Part of a small language model's weights.
Size: 15 layers, width 576, 9 heads of 64, MLP 1920 SwiGLU, vocabulary 32768, 155M parameters.
Architecture: RMSNorm before each block, learned and rotary positions, no biases in attention or MLP, untied embeddings, normalized queries and keys, local attention windows, gated attention, exclusive self-attention, hashed n-gram embeddings, skips across layers, capped logits.
Training: a variant of Muon for these matrices, 796M tokens, 12142 steps.
Each number is 128 + 32 x the weight over its row's rms, rounded and kept within 0 to 255. Layers, rows and columns count from 0. Numbers have three digits each. The size before them is the row's rms in percent of the matrix's.

# layer 4 MLP down, 576x1920, rms 0.0157, rows 320-464, columns 192-287
102:109150142146151193139174160143146066150140166128113085167174176117133133109130108164151043101150165117060132147163091121113134158110132113122111134138089111156112099160191162148153152088145146093138158129122138143101108111138143185146084102112152158121149124097176150115123081095156084111
100:075165134040121151154098132111127093150116110121075139133157126135150179132107140170153123110117140200100084176165051164140128109101166082079170131159150164113167118097111126127126062077140124100135201125144088125107100148114134118173100112210102163153139165158127098087114076100137108107
099:101123127164120117109076114150081130157126145156105192106136046064195150117145120106125120130122131101094127146137156155105126099118100135099216081140126109131062086114164151161189137125104171139149134138166171094117158122186100085085140126148111081141148165091138078154106139109148146122
101:110085125168107172057100147174137121152155139136095135141149162138104118118127166121107144112038238078084122188127114120084105101120142085120058143139143116130146124138140081158107152093118127115092078114141146096090139113115107110141164068116118118148107100080072135122078094157152090116
096:120185141139086118151165174154108103075112195129047130136117110164111117154116121157167119184134164141100140160132130125116171125167136076097110110130117126119106111091048088125093157124132148108180117110132070136102124111117176094145148116108106093129153070167087179139156175143155155088
100:102118166173143145155073086170097148155163191149132141112140116130170167107118154143154109152154164095136107087070185062125150118126148189141110146093083147129146175129083135099155110187110159148148156118148153124166088207147111079128140130129103081124113134119137139176143155106223125127
097:093044111158141083109130076115121135156146112144145123144086115163129108138142122086146113124105095145158133141140125082112156126100102079108132147186130167137081047133136156145154152135165121152120098152123143132106178201122051132124156144071114114140109140110114151161094133131107078122
103:105113131092116131133128147159143113135096093152079118119063140105139115119142130146113160094082156109161137099176152145146123095148197134130031150122089096143126177151131115110155140109093159197202108154144186154154075137118160098185138101139168107082123155134107121142146098108127095156
098:085147099130105161096141094132102085156139133123114141104124175123130101086158088163079124153176136109129119141098080112150089089118161061092092104135118111158096115171180156159125104090091172107089032106111100098166107181114089114155100043132150120201098170156044087128101069159123136178
101:165172124149146104123099144141106175116117127207099058124138155188198145064079146122088074121162155133080095140133130041179117120089115184131107121163128107152094167108130081109142100097107133164121104084133158151125127191165154100114099137167123088083046162112089125051090106159194135145
099:105125119147179081196118179163155164116117102150155125086136115127137120165144134060118074141125135087112054129091161145111111127115093161096057133132137113166187099128173117121146142107086171074127103139127156052101152155131140139074117067117124141109154069096139126123125118130113168123
096:102126101134156118057117088177142142199110148094102097127160139135151156153125115091096125167182106137099072136127117108112110155110138122147129106134101157121155120080134145142086138088149106152186125075067096120115138092102170127190072177106137119203106129130181108118139117105108139155
101:121132206126145092087164152161119128145141153133145083119136117106131113089078173156137165156056127123125188100126123081132048235062119078100112132199150124154115118103132096149120121100116157170063201166213062126156147169115140139098194079137115114105089129130094056119094127122093115139
114:124115131083099096122148132082116102157112141151125144137115182161167098077048173131133125132156086139116128107175131104144175147124112136115159135082127150126177127079111123104096074105143048136140139140131126115172118137101177134099194043107111104106180199183133136129128140118133114147
102:123137110145118137083086150108077178142125111125124108127079099090166105073147095205140099130115133146178152146103147136153171141090110144157136108105117164138123160089094143153118118124110123112145164128136090096160120109135140056142150144115139158119106156122130094113104141091102100192
100:104159177129052131100146137168120133118136124175123152153135063158108174205109155098113187137215079105099135079159158100150099141112130102169146144147127189152143059089132084134057090133168158077122087154161146123153169117137079141130096101107138175090150103144127120160133130150099111098
100:110109109203104071161098073195104112112174066099140112181156175136106146096135124117147075176087199102158178053137153154054077114160073157081172154091115119084114098165102200130161104169136123147178141164139099141169172114146167137111094108069165105165109161160136136168184106149113133163
101:134140155191137121155107151116061102169166083161175110119129123162104129092112114116177147131118128201183164105121140118096143132147081186130115154155138114142130099147131125141142173131108121143108136115138105134073135135179165114134064179142110088166141179125109065116095168112131102093
099:194220125125146178145123169156098077157111115104147119164096134068091118105165152125129109086129155134057145080150155107064105071190082164096172078062145147103121101076106162205090120095115061135127150122102133139136113177118124131110134174125119118136096123165166167199152123115099174099
102:121158154136168139148119114180131139180074180098105192139223125146149161113106158094097177123107085069113127074136151106117135100160111089112161118075128152135162199137112057128126138137114140122162183163190125143103072167124158098150117158151163141144202082113064124069108087154077164084
101:153069113094171161116160108101155101147071191131108176117119122147127156094133129155090128149131116127098119046129078163076154150172109123090089149108167138091166137137173148157118190107122108143120074102112135169127152141106120134112186117115143111114084118086140191099158125088213146135
101:097156101128114105090178101104090122095142154130168110184051079089124041145113148137163161094109161132130174147083114084083086143094127121122085115108129088155114095079101109065148111106157204111154126109117078088189219145096115160066118107135137077128075104179118117141142178121135098098
098:095142118194124227102142114119172133149150093198105091144132171119073144162109141062118131123134130090180177127116147119133127085103191144143148097166153130145101112185094119160135097148113132118074125126102088132146127121122077116153144190087154109112125148120145157144125079148206196133
100:161129133124148160146147156156104106102130103115150173112127098121085155160115098189209136127114134113175129126082105154130097127087177117051098167129118100133112151139059154137128123117124130108126121104150120139123089147150152063098140190100106094142128149140136174113090107194130195174
098:121127131163085108104106128097180139154146100132117139099186089150083127147163125138068108132183113044176077104150115074126134125087129095086118099080153094131169185092102119106118135140119155120116153112083114079112145087142127178119066147154095133100103151142123147102102123125077134126
098:142158154100114096133162151109111156098106099167099148169171081168085093094157154175128174162144102146087109066121045072164122108199122218162156102114084135194124098148108088085149185167173117149134133144131111104108135140115101137145172182111098070111094099143172125117123126156113132079
098:107133151115151125170164143115073142153125186169133064205147174122118146139070137077126171105103112142121160109160134181117138086090092135127100152164076112191135142150125067207150170112140145161102126168136112218106078140059113090121130115140149040133090121147161118175131098148127150082
098:152156037067137114148097129118115119149137150119114157068147158099138143119125142127160117110127127155062087093120144070168152155181166143055149153084171151098110176117120097177127176112139132103149127122110089105163168176131096147146095124171122142053172122125123099129156191146154173113
098:145135156148182123126125148109060117128165121164067139108103145142163093090157149135092157189147136185056159040108111099136150153188122123103136082162089067128059150129140154119163138127158144183164165106173134122093061107133093133112128109086066102095144124126145138158141153059158136087
100:138086077156131131124112179100084124109156178158117057130134132096144123169161121127175142065136128109133131099149071149165140156132094199153116116123094115111142105126181184117147101154132164118051115157114082132165139194119103089119091182125111138089121165123043132077127084101114128147
095:107129110152171118146108048162110151131147086128105123135164147144114078134147216084050183116101104166121075150154128123090083123142113179072134141109097099114066177122149092150109156098065130102081113166124148144124102142100175112148134127116114092191103151128146141126131142084077106103
097:146114119079140154076132106136087128105178157151115171089127101154071134162188103134197057123071161092152188103169150149078136140075113154146135109125140083112105139119093155157148128125174187114130146176111111131105150129117226125085108026100125133139141146107159069135129095145186131123
098:124192182183114105184128081126126115139172132124121117133115151127117114084176116094166121127161083141154120154113120110137159122158093123124038131125140181152083175111092105165106080163133142155130138143130144120130106121079083146130068151120182164125120113077084121153104099163162110149
100:149119177124159058106079076146128139114133094135142170067121152118166149106148126141098122114115095149109154125127141130119168116153172171153128146081137132109142149074099117147145095150167118125128095134134120176132164163142188124128094125199099081090075131160130126164131099079091130136
099:102108181190164138061108141128089081141156116131093159148109136133100135124119133145185163104077181071181112103124142135095102145089122158091151197157148119164096103142133158125137112127106194161120146067128096064114105136144139135206125050146084105133187128122169081158098169111089125152
097:188176138179165172105109090089113103173114104046117137124106135179191087148135136129176135202114125189134106103162119101094156121105154164172175125175133089164186090115165166165150073084148145140099129176168136191152105121124132164171132093165179177075125078123166124114105083096129128134
098:099113172105136039091079125054094136149126120068127167105110102099086165133172159117183146153167139118155147126094119112092103101131143175096125107176154162116178137094145112135168180092140148092155166103153163150103176097167152112069117069150106162149131160091146126067059083117121173163
104:168075132141175131163147117155157108132032163136139160092148154153131115132155174106103089176104125181124131100110131149129075110129076072165122185109102127153056080117080193146145085131140099136187156129116104137084144101160153136139144201067159128131125101162175063139109115090117110130
098:157133188145129088132170118150106109137078094162091115157069157128126029161142151101107172147168094134126127145143109206176126142138114070143099131090079156145116179138106076142066128153078121102137156152057078171119153127077091110165054157133094111070135153149122124151095082132112111134
100:115100056148117111133082103100078123144116103170102172193132096119135113118099131155152106111141069067125107090145113140115137105100140098123123196128177095146147140105113124138059073091158106118143124060107152184102114155106117122106123119061099125165152159176166168162106158154182148153
102:140085148115112161126134101123124141217118082163129133117169158165122118118100123166170196168150053165059160107146112119142095127148119156166164108159164161092141117113121080119134124135131158122167148182067071093182076162108147191076174158168053098134124189181137180096065140155136130088
102:128129093160129203144119147161140134162161116087199143116146148130123119108042087147119101131110191111179119161122054162126150125205182093085134148192125085087082107165054125100144128109115153095169132100101188146143129134156124147122120115153110125097145090151155102119137143087090084118
100:122105137176113134144131154103114121156127104120113188099192111160153180158106157164177148118130085113046176086110193130112149063197106134070092144086102148136093136105149095179101137112123194113114143090133128108157091193115143119152117115122102137141127116128126125128115134132122114132
101:075093069130138168167144154142158201107170101181144081113157126115190176152120060102069193139188159210143146198101131095095192111099125114112124154076104129131116140123148155099142082120084119080149146123142142159105092111186136151075171127123101077082076171149169133180090110077060118128
102:099156167130121182094160129129097156097097139165092082155156125096123086144121198118109127099137108131074136133146134082102155161074187121123172153183136147126104102146137122136085155141179215150147115086130188142110152136101140142137139136143177106138134153129174112109171076105084071137
099:089086184131117169105120084061119142122129081188142132144109096130124145149211087087151143158124155078200173084100108116140173132118124126106165129132088162093068092134116135141179130155116128113181072153121116073102131193138061104113101113142128092146115108156060158150162114143139166121
102:148120123081176116105127147155076139131125144120118098089088159110127143108113077121152115145142144123174175204156140155137123103180130136210105124167123138161110095148124118082099106115147108148123128107076168131112137140142109172169151063136111091157159152161114156131123158116097148125
099:107076091086081104127107095158112167079186079153127091139134118132120137152137158143172048089144176154106073140134142125153126113149132142129128164083123102191100131129108152081208198134094108160149135150169123121170097168142106111113077152158154143122114152096104116114134154167140069060
097:121170120100083087157132195133123152152064169129134125066125093106141095110158070107153173092095173191123127200094146140172088123120054133150138141096162073112147146117077130122162103120145090170157122151121105202090060198105147153148073106100171116117117116164092110103115148100095107103
097:156099093167133130124076153161064128156143147124132112172124129075107146120066127111134154136109099160110177126182111162096122055063125103131164089111164144184103057118167135182081161118125095081142115194154160143082084120076163122157101153151165070131121152082118138131175090106055195118
103:134165143097121126165132165148174129138091130106111122115095080153134109181149138152179153096061187193154131098104140148147146111110128105087141140158087080165151117198135133122182090137160149177147186144170147130110159120141126125198107082166101114182111165162147132135102154148142092095
101:139144091159127144132163091133148081135141118179170085189127106087087098127116151186148140085158094079124098167120144148115092119101111102138097126159120128138142123180094088165121129135179143115162127105066138089098137177171173125158169118143143094083184096091123156169124143102111172127
101:104100086206133107122154143204131141157187129166123107089129111169146125152096082097207155153124115088169087129099117120176098137101165124156102114088099145149112117154168110216145102115152073134162115102101159108079144115091124109133108130169180054134107097148132169106207119168146166125
100:148166147150157090125196141081125198162129136076117127092130109106116125112094151109155197101131148096112117142102113105116148132136126121103115120059166134144145131153131132128045153182074125151126093118100067132126125077115112095154115172146149138156129051094155069127098124170131160196
100:117106201134168169123128172090111136149124145132115146114130078196149160106107100135059131114128176109117092089109152102066153110047112132086148139105154132120042151153094113114176133106078114116190130175151135121110133087126138132135117135181098092127159124183133195154064148110149126122
102:171128165107148099136140190157138119173043081133097150120104166185103162139117194137099133074158107126134144157131149132134153089074141188148144093078063127117164150157171180153093144150105121101140150188108129135173093125157120172093101166172142117139077143092175082128123106186121107118
102:146133142136165191132124089082121121108125115119103092076146113140116082131149105077124131175071136154146078114116134134128141090133139143157134151123122155186088179127168062137173135136158156087143121154168141191102113146106176080085109126221156187088116141101119133074095179120125065153
099:068123147156078110096144091159112164050125126129104161114139114148178108124150116190127105169148121066178093177110102138075129151093127123125147129094086190183151133131174107101143139114160125082154210066178128123162133154070101105129114100158167114165116120172160179120135145097079110146
102:119163180172102097121114100116165080055152134162101081146182100143136051204070098090095185076121162113110117085088088115139168134153177160119182152171102092116114135095165066122145111135145175126127067106107077144158070121138089130137123147090137130128126142078128138136170093203132162063
100:121192138145128132142112141188131120141109133155101116090124147123145181074170114186088113123180146145183098091169099162140111101112194132115112046172133120105106119156137090157120144117104134112124161160025102100155127173152102143124174070135101139146138156150144145089059140150130116166
100:127172064130156140094138152131121080089175153131060118166127144119094087107126153117111136165157164167124068129078120146120080158100143156163111094138095142104067077060131123224096147078088174130129132157117110159154118146151152172078102177103073151097147129185091159131164088110105154150
103:126073147121160126137156081118145155066150110141098099131134166174073090078141174145159142130151154129134152182122141154087152078119168170123148065156149143166100093119120126091137167123113139153148085099141150127123158115058103132130140089042142121093149095121121083097148169118085187116
096:076201134134158151126113106150135140149119089137137117060127095109131096147119152144079114117153041148147196139158079103129128102098128087172120075115122069114131168131102159183102131118137149066147107161159100102157100149104100141173080118093142140199163096128127183140116130133132168115
101:109118136095191112133138132082113111142104115130136114178191090125146123128093121103098121118088089153145094149153130114156077098140197128121085139182182086149140054136157000155107140112131099137173098097096085198167184128114179180153128101148153144104071139068134201109173126115124130161
098:206170111093127146121067100137163092163126136181131191194134187129079194148112105118096166108122160116147114098107089112130086129150129104102153105112149124100102142113094104067098099095115109097156107115160160142091095187141179178121163161078172077102130115125124148138152088112113133078
097:154106132127182131104211168112131136145128095086168078133141131066124107103088165111125137098191170133123188118084154098081091143155193086103119111112072141086098151114111115126109140176152070157125176145104160096119142085193094121143170106151092105134150119122151169165116107165150118108
098:123161085150086155131146079152106097133133129193065138170206126126122204068181091177110142158135151185172130162113064089073131160083114149108156166109101114133100084180114129165086119163155151118161170114123140145124093128095092064096130142132153169210118148173120177108094155063069109140
099:102054175117149215226124148194104145104121140193171147108117134078128141151139212117168130119175054104062066152087104120133162153135133198109132155078164143149130163100145131123154161115146153101142114117097140105105110145073078132072165191122156125116099103130125128126077145148157134070
094:149153144152134107124124203143087179071103133110138087135115113040092162170134117044121132131134150124135077115086164106109162138116112112133157111113157105124134110129146157150162139136084142108054156175168085156135188114159069120193111130099117134113114099104031129073108125156142084131
099:153109167134146139139110171176093221123197126086095185149133133163138153077076107157192147119086119105117122136162135118120081127135148092162145127155125182185098071146146104128125065170124143110136158089098105131105123208161154182113160099105123149120157140133134128137130104152093149065
099:183103130154149130165168118181102077134159136175135152132125151108107228127140116178203161118155146091114104077144037137165114111140156093113118172116195125123131057148170114138132154112132130111165130138139159113100112130105126130140143110192155147145113148151131109125139127140191102095
100:122113130130144156112138105066107096110133147136148121138201118105072111139200138180019067072107139128091142073145158094131082093122103117077138181150123106136093092114149182101122136124170139102128122099154125123139141128147078152061137160102159136134141115092126110124118134090150096099
101:120122160143120109151099131136121169169110079135080096166105133141122126118147106141122039083122152089166126159123146153152147124114157125098121159087159136100154167180105130148182139205136149147138111136135088150245111119105107112173140143106153144112148149118088144147063138153156082194
096:103102103123089201108145102141151116094137150142115143151107145147119107151124075137131111090085150124175102134092173117112133137150110112117087167144136089108106128115053169113226096106168129169094096090136103099116184132124144145120066156128106142134165078127126110097132072201087144095
103:117177047119136139105129117166099122159076165178131102143144099143163067144160109123066109096145114128104132141138147071160145045111168192117108102152162109156073132161124128150106114156060095133137134056166028079160172136180128163103162099076072143090153114142132171172183111153094119120
100:175121109081146108149118156124091093116155129139113131098137186165107101141082074131091069128187102122114136105127131118146044143164118162216124143111147167137135092149097099113127075088096090102167209164103176167166146141091122110157112095099065143137126173150104092099133109133154096145
101:115128147139101131118119177162143138051143150198141066105135080077143103205137038115101135137132175062090168133145138106155140121159128086190161136074214167102041122055166162076132112173112171128113193091077163115178171142081134098141113180169120079118094163114124155142124046138128141088
096:149091144094157110079074128143165142174124131132132071158150134163175095119191127142105083137105112178167082149141145124115100154148093145114124138155180124116143119126158138101147143153120145169144163133143132146148091184160168164165179158148100106106113112099112194157171075117136114059
098:135116169130175097130090150158141131135107171129129109104163128034098115152086063180127088156138088107082149015096143150095160118197166166163089137102153154130093088081107118123071136106120083137140139168128155142107128121065135152138149143089122096150102113112118117133141121142084124125
103:131128173097114091122165125161152153130098125179158172061121157138090157124109110147129124100125069146067158146151107183120123090142104147072113149134138157116136162154091095159152103083166119151175098118099085105162122158175134105175084134125167148142142140091132114119123113147145100081
104:096105122128043115153084133160089130085105090127095194158148133142141108141159081122107112137099098139094154114096157174159151130167176177063152093126160175126115165149148142149182073118172151112134175128136144152140102146125102076154085142033169137165128124103161142115156080170130149179
101:103102103189121037163057094116127107116206110091110114157139153116099126133135087089068090148145192121136065118168172150170094148084110145174109099132103156116122067093122188161099132113123128152161110131152111127076124092109085116121176057066117170137184111145114168182101167120156067156
100:107145130131115160126132084101051140163185086084108064110143188069122209117139137168158129120141155187126177185101162081084114125096143077192150071101161164119133116076120120152166129107146158178188145110147156074129132135136093104148136091135110146133134167116129108122140120081109143144
100:145144120178134048084078058168158164134214112124135142118187183131099116082120167073094126124122100132096098109076100158108122180110146104135100122133108118109135177107084103123146083122150121131136103069100155114081080098061116100110159132176093149114158123153126133109172146121068113127
100:077153122062100102101156068081171099175120151110077120130127105140140168164150111195181121111167133133141129149138171090159120111139075112160154153128148169137174102158131138131135132160095116080152110136133128093051079113161103116130105140116123131138102131119073137129113124138147132156
099:124146098068086134108110111086127094146156104094102117121164153061106150162174104109103088165119097186124076164139170166114121133119119191120140130123138044133089152124134052140142107129103119172106152136175144179094175116153149128144142127089162100055102113085159215124137145150087079113
099:130116133167141185135097115123195177111158152114142155155123147127173114138128091061115128158063098124114122126152124163085101126076106113150070164148093178114091097145099101098173139148080148076157115104135059106176143084083107178087131115146125115162147080124155165090088142115112136198
101:100151132074098053159144119135120090122139152148192109121103154182119124174195117113104143144143144139167114163092116184100140163182092039098162158201097147078114112100110101095148066121129137121099115153189124094125174108042146102133138074152191130149118073085139198137090177114096170102
098:042127126099087133125089092110104137153114190090117112224171099079148084089093143171129123141131139082098135113146108092124102127166105109116148169083123102128126124162136105118170152132137117069117124100116153152133063091182138117148135189181131116087161096104147132167170143131098133205
096:169107081096129127128182101121112196110136069140170122086120092136114159123142172159166109131153106116202180080156164158081174142117169114116113133083110159130124123113108104110102146111141079128029102163080122157174107127108113112098116162137101172122160143148153138151152138124099081115
098:173152186174105155129030157117161196164057181076077116122105137148173149117118092101144080123085128206153174231144137103126107164161068083140110154186138071058165124064134136137096167076118116161052142124191117119133127123143106160116114129096139103159130107144144144146101077129115087166
100:166143127139161108146101093166123126154119140170070070160166150070109137157127151122065121164116091147148080122092123106101107153164135160063147098148118134093102171151134106170130174157068097110085094168065116107075184137098143112136147148196184141126128106116119141155097093095139156067
099:115118100144064169120102150162175162082087166099142148127125155088125169107085156135140130105145153102113101115137089146149088137146141111120141139121077130161130161145129158208140118119133106149149123126136141129119082115095140119084081140157169138160096156160142174131113160107104132115
101:152143150152102142103131087181081137160166127136196125098135132088173070139142132101115168110122126138076108118087113136101161139227094131032121112113107148156074149070164136075113137143111129099131119121120061120134168034100106142095080166070183146135117089103126192067137142101131069130
097:129127097120134119118127116104114159154137185146124081152149162091182133117115110046082108156144140115062102161136129157107142054113092170140183201192193136150082125162119116144065100141108181097100127104123114100159141152237156066093160152118132193099165148078134062126172177149097111177
097:196123130122101191093091154077124045137157154116127153141132204154094095121151082184086134140128205119143075144138084134165095115195183095136109177098082153181092182114100130152108147119208166140162147108118119136151112135150080136090170086189145110153121105092100157132122062122150179119
099:108150099146114114109090120120159131109168141150161078070143092127237140161187148103151153086167163062133160211125166179107182112114105062110127177091074086064042105070127145111103112144106111142184167096119090139138150149152173139115133190120140069143105146085115116116113135131075143106
101:115153192140116162169182150150054142154120108142153135066080174110159152115167139105174136159185118110103114107201120151127120100068144135114158147149081165076157158109073133148127120142142128045135193168132129129131222096099167130091123221135103092154150118139101150156101122137132086133
098:100124123138168140157065151116100109108101141083069101096103162121098125097106167060107122115161119102171112111142067148122147073148130132077180111109117133113090160143178152115153106121135145193174097045129113147121099084115145143128193083134123147116117076115136085238128115097109185087
100:085093131124125181131160111096143127087141123114172117137133145155100141141130112095175128129148156153087098178081147171075136106139147155102106130177119143133198092091131139119149149106141167101142093117100132151125133138107142164094187066094155081111162146121078130148102103089136137111
099:126120068141081160143098100192141073108167193144089133118128132163155140088114126095109145103161097127176126079124169151068131165092060182141132110131133095099144106104126138150111149159180109161109160130080136128107161183128120089123099138128123128097124119144164164109110175101163188116
097:101120176091156166121129133151109123128143140152063154171087135183140170097104184132084163145128185136152104099091122135092102160080182156131141136116133106145125131141166061127105146119113130100081131182133122137142135150168127104127109134165142146113107149106154096110075212108144103025
098:103153148145157144145144123088094130116160158118112145133155151140104098144155118113114120163087156111151114068112167173116125130166122113101141156186159095168071186163147106125102099140134173095113064150145146057129163151145156178136129111120178148150129124087107143155177132136121135151
096:157169134134167123115101155116140112097078081153100172123150124158092170121091170111089108142102141122143093170123124135092139128106074112144125113111110110115134158113162148164171067197150122134184095175134101117121060176177171099124094096107084171138114137118172085115109051090176134148
099:144143144133137130149165108065161072164161172072134091150155152168155093063166096126131155179174142125151100125125100092135123149184169174101148161080129157167155184128122125121149126185123133147165151126103115109158080152121076145152101109146142111133140206115114163154099147118145099107
100:185123179094130135092149170116117074099134065215174108102135126115199137144147112157140180118149136085170100164127104084100116083112100148115067131127130175154172108143150113219132111199159133142123135115123113052121115113072194169112126144184138153131124154103151110144102160112109166064
098:123161128138116159108112102116153136071125146145137130124108146162127091107080160130092170161114141136159119130179158140156159096158138105170094113147136175142091101094139119119191099100166093132159061101105153102052130118110126122127069103138088143140168176124102091139208128072162109104
101:101114165095187076139099137106160118167175139094116149144081060120061113098090108079110091072074141165114153100126134143099153193140125129169145118161131170139144090082139172121167050149130149171139109125128158113114175157118120108144177058123124057121124132104124131135164143069116159164
097:187162130077069098135105127118112101124142054140104139111134123165128119104080099148118087124124095122151091141164203108180083082094124125097077140115137082142171158138154101149149151127107157134156104125160158138131089178153065123160090131108129135115155136119155155126115129098099090147
097:129215139173146126122099086117177058108136139087067173120141142149129059099178139153084112073096138171179087138108112125162068155079121127139117126104109167096100168110119084111077129110105140126068189108147130084120118083140141101159147163153145116171121142157088105147157106121137104133
101:108115127192142215109169160124117168174127114183081162150137093140051120148092148165110125064122087110117184077112120106114177099090144111089095045163106172082078107114084118102120156126146154088080144138095102134109124144064122134125116123131143087095140098157084143124100110114143149179
102:159137116129168105156182113141118194113117154140085120096152137125143164141180130128040118164149056168075122173143131120063099166134186114126151184152107068123178110137164185183163123090133131148131140157135117191183080098090133100155152110106098162134146141144105188100167096122113124183
098:126189159173178142089169102060129108133163105144119040102126108115079059102147149111152108141116108130165109085168134180125123134191165116152088159107157138154137088133134134156135106148110092127144086165125151126079125143116127179157140155147124169148141117075088098117114091109106098130
100:056137101070113105078121156178112131119128205107117102122131093151120101128150136133085069127069096106125159182120123100042137148152108199115110159074182144105159122105163130127129110156162108083167135082146145165150134101122173134155142118143106112075121139156132116179071142139117098147
113:108097098149122144154104141120117124150171117082126145195099107142195093152133146109133099178112151128205138123187139158120138094085120179103102157171097113120117092123171095111147087107135149084142056128148103127167117095068067073178143144197101141153133134135135068192091155135127127137
098:042134149176092093128092161103181192120117185127051075110102146148118184110130070076128173161122184153197117161112116089178166131162121156124174152107094104101066120097118114165127110071151131185170132139093173160103111087135118150074219149101164147095130068142107117100190142123082150129
102:082104166078130123120092107106099115064145232101180113130150133144115111128145146156157135101097103154172106134187122158092092179089134113202108062154148167104116095177103069125129063182126113126108132165119114177154120160152110161114166104117176107138080122096122202092190070172109152099
101:140120105151140127165080141155170120131125178082097118123133068141125088087062107119093183135100111133136123050176154157105116111149100126152102148127067197116127146138111152120144127075120123131141136121123091075185081102035129145086108125153104093089163077135105129197097101140100108120
101:168136131165135110148098155095089102085161094148100112117121154121116150118121189173160075136118110112158130166102087181070151131083162116124120073117126115137125114144119189155166147086100126161159121109081152121101133104156122146182127178191132119099125158145192169112128149095093176118
098:130093122107161164179112108156093105138163130186115050068098128113084169203140106092164143116171170102135151158185145127180154136136097123149162090086141155118122140107143157144083165097139116085139084107105131136134141140135104146170065172105116094159132123203172157109146132143138103123
098:097089139159071113087107128112127085166181190122105125136133099173158169111174090116133094098141152156109110080155073179127165100135154093183070114057170179116154162106140176187096109166104121087135151161137126114131100177112135138126141133142149156149116102134111181139107194093202149063
098:146161138193160148137070134155095115135131122104082157159140150154157140102168111146121144142193090097092105150129149187093063096071075142095093149103142158100134156093095103138116118158120096149145162128092163112192139126119103148123097123091104102130144137140104115147124139139090167122
100:084062154118110184143084112175135079158098035135101193125135112134130092138103102168102138152130181125092131141076110108089121107152141129220147085179192126147138086149108131163152104093154163161121163120131127101163108162134156166174117118085090078069153079196137130104147125211137068165
100:169123149113078101119150186142087105112080127106125133176127125136114107103180131085086121128176133156137144160066130141107134117140158107184088126129139088149126149178136170045141167180141179084150108128159134130144142105150055151157094082090179104161156136181101136164120157154153111203
102:095127066113114148114137104196142121137121145091130116075141129134114116046086152119119118145121134176093134094170207185109082156088124167112135114156108105139104157120162157157148164142137065096130145105108143153107123180119139074083109192205127180168144109097162169061213122136101096127
097:131131104127139058161074107165081106143102145173084092139112102102125185149154197120149098152090155095138191106117119126062127139175167141093132152073115147105106077155125115124102068121115099143129135164104090095092104121103117151148133138123094110115122143173146119091054109160094142126
101:095141090134170141077117075141126157155114122126111153106104074148152098150123127127146117101208140104137156112158081097065175108118148089081133128157133109140077089133159104147096121097092109154114120112133135083082120086200092112093126135128123129150170103136109113118172149113157119186
101:134124097109196128116119099177171141153167169143079084126109128123089121112111136094151113071115053147164106116188136148120133134127072102141088146128135082114145121092166061114120193099143096104093135118087144152157085104202175205127110150155148133136144111164131107147113085147095161122
098:088135152136102187110159174166118094107118107167128140101130170156122154147083073116121128055157046082175146121171074142123125127124105101158101110130106097129125161132134097113106138151068080104122125082103137094117174114129111173156108093201170081108135106134123139111168126153071124104
100:144113135134083124130158220123125121135154179139091175128121167120176153166108095076116137129140106082081149126142127118110165134153071121130107100090061197155135153114117149111161076094175136143170217170109183145089135133073094068086150160148124108127111117178188149121137170111174154103
098:096085142186114173135178117180101132112126099132166107188155115112120139128138092112070086161157145104127149086097114108155180164129170142157086090095088172128144094134159120075123169130052121119067155172153116135120158157060163137149115121124090115148087128132209170130150125129188057150
099:164116098092150086054199190115160170106159149118184125105097118132139101148158215128132121132132103173115098178079078084119109183099080125123118137077161110163179092147142131181090089148096133131172131113147146202139145093146156130142133161105093127126074192148154128114106116081085131075
097:110158096186127092035157186053109084126216104155141107098053212145186128105182132098086123178112161103175134125137147137190154163134082150100108118165102168119191088146124018144105114128150141124145144134093106124177136210074074134103135177137102124141127138139122126129118167151089117118
099:115050118144144117160124140100063064135118180098136097171133152113132174114183099147204082127136061154149130108154148174177156125127155138127183179077155086196128124094137103132125124116112158080163128117127129156104138182109184122171127149172139148118172218150179090101135155104083132142
102:113185124108118220105121098113133107152098129104175099145125144103085167158104172126113133133209130154119131081114110111130153110129156137110128114113186075100134113141142152144098113157097116106106087127114084111137110099074143169099116102165109071117155111102101192138113143134182148177
101:098145130135133153092122088149118121148081122096133102070112124130073114154156139194128138144131159076124123144140187147127148072173138123179120098161137131114144129159100106135111125138064143121110186151092140107114156158151087123108098173100076154129156097075165175121114142165096135177
101:141206120104105097144091155107114149112100111116136131099094127124143109131161125182136110127106147109126143087078143121080147128096174098089178151134121110167122111135155141117101108093158122216177064090151145159076115118143103103103130148130143138155170131136076113148126163125157117126
101:107118091128142104125132124110081169110151112114161068127108128065146125152131161154104099154130088176131170150088178117117116152115097171137097114162157090123161109129175117106183145167157081097080061184135157117123145107099153082174139145128091145091122118149167124162163124118080154130
101:102170094181105186173112182176121150126150152137170144129144141137133114119099147194123098158168176120138136100118155080205123133143098111127137116117110185098093199093144118192070130107080113156096111128120132094114133123131137183059127087108072159058087104085156183076124143135111147106
102:174122103132145113114085087144187136120158109131132083133101100135108172144149129186135144066180066148131037086105095114127101099101144063136127108121105095152156097129115105177159102149096089156137092196129100115109172117116122122163168137123165128135122130124079102099098141056141101127
101:179132172108177107102135146128138099059110114208098131102115162167124141076126129186101127120175139123134096127127129052089145114145167114094125154072105058034181127140174137157160142080108165074109118144142102176143124175117135036104151101133121140131134098169169126145183103116127171135
100:133136129101135152100125077058138094087127139116135061146143130092109135144105065141179117152084195116095135144145086115141154095109122100130125138164141216184135134107118112102118099137156144133165079123161079197095161195103153117056051084130165101121140111101102121122108091126135072148
101:136110096129090221096079168154087102098161110119157133106131140131132143107120145060124153124164120134109137136155091168120132090132137103120111103030175100164120148093148145122140092113150163087128114172097068124129167116139135138144102134163182158130140116138137222129083214101177115088
099:059161171109162093114161123144115060120205128123107173121165166150122108179150103127144176137143144129198122098149131081091081102163060117042222159098047074105089083158133140146124134121092119128146116102128110121156127142057083093128077202175121079110084075123168125104175108130132161128
100:139120160146114116127105082100144126149055185099148148047124171089113116135177144126163116086138068123147140096143123049091064139155055132088178133145107157157119186091100151175136164152153121142116181093163125143161086167087109108168073156163148115084064082130081097125133129132163113175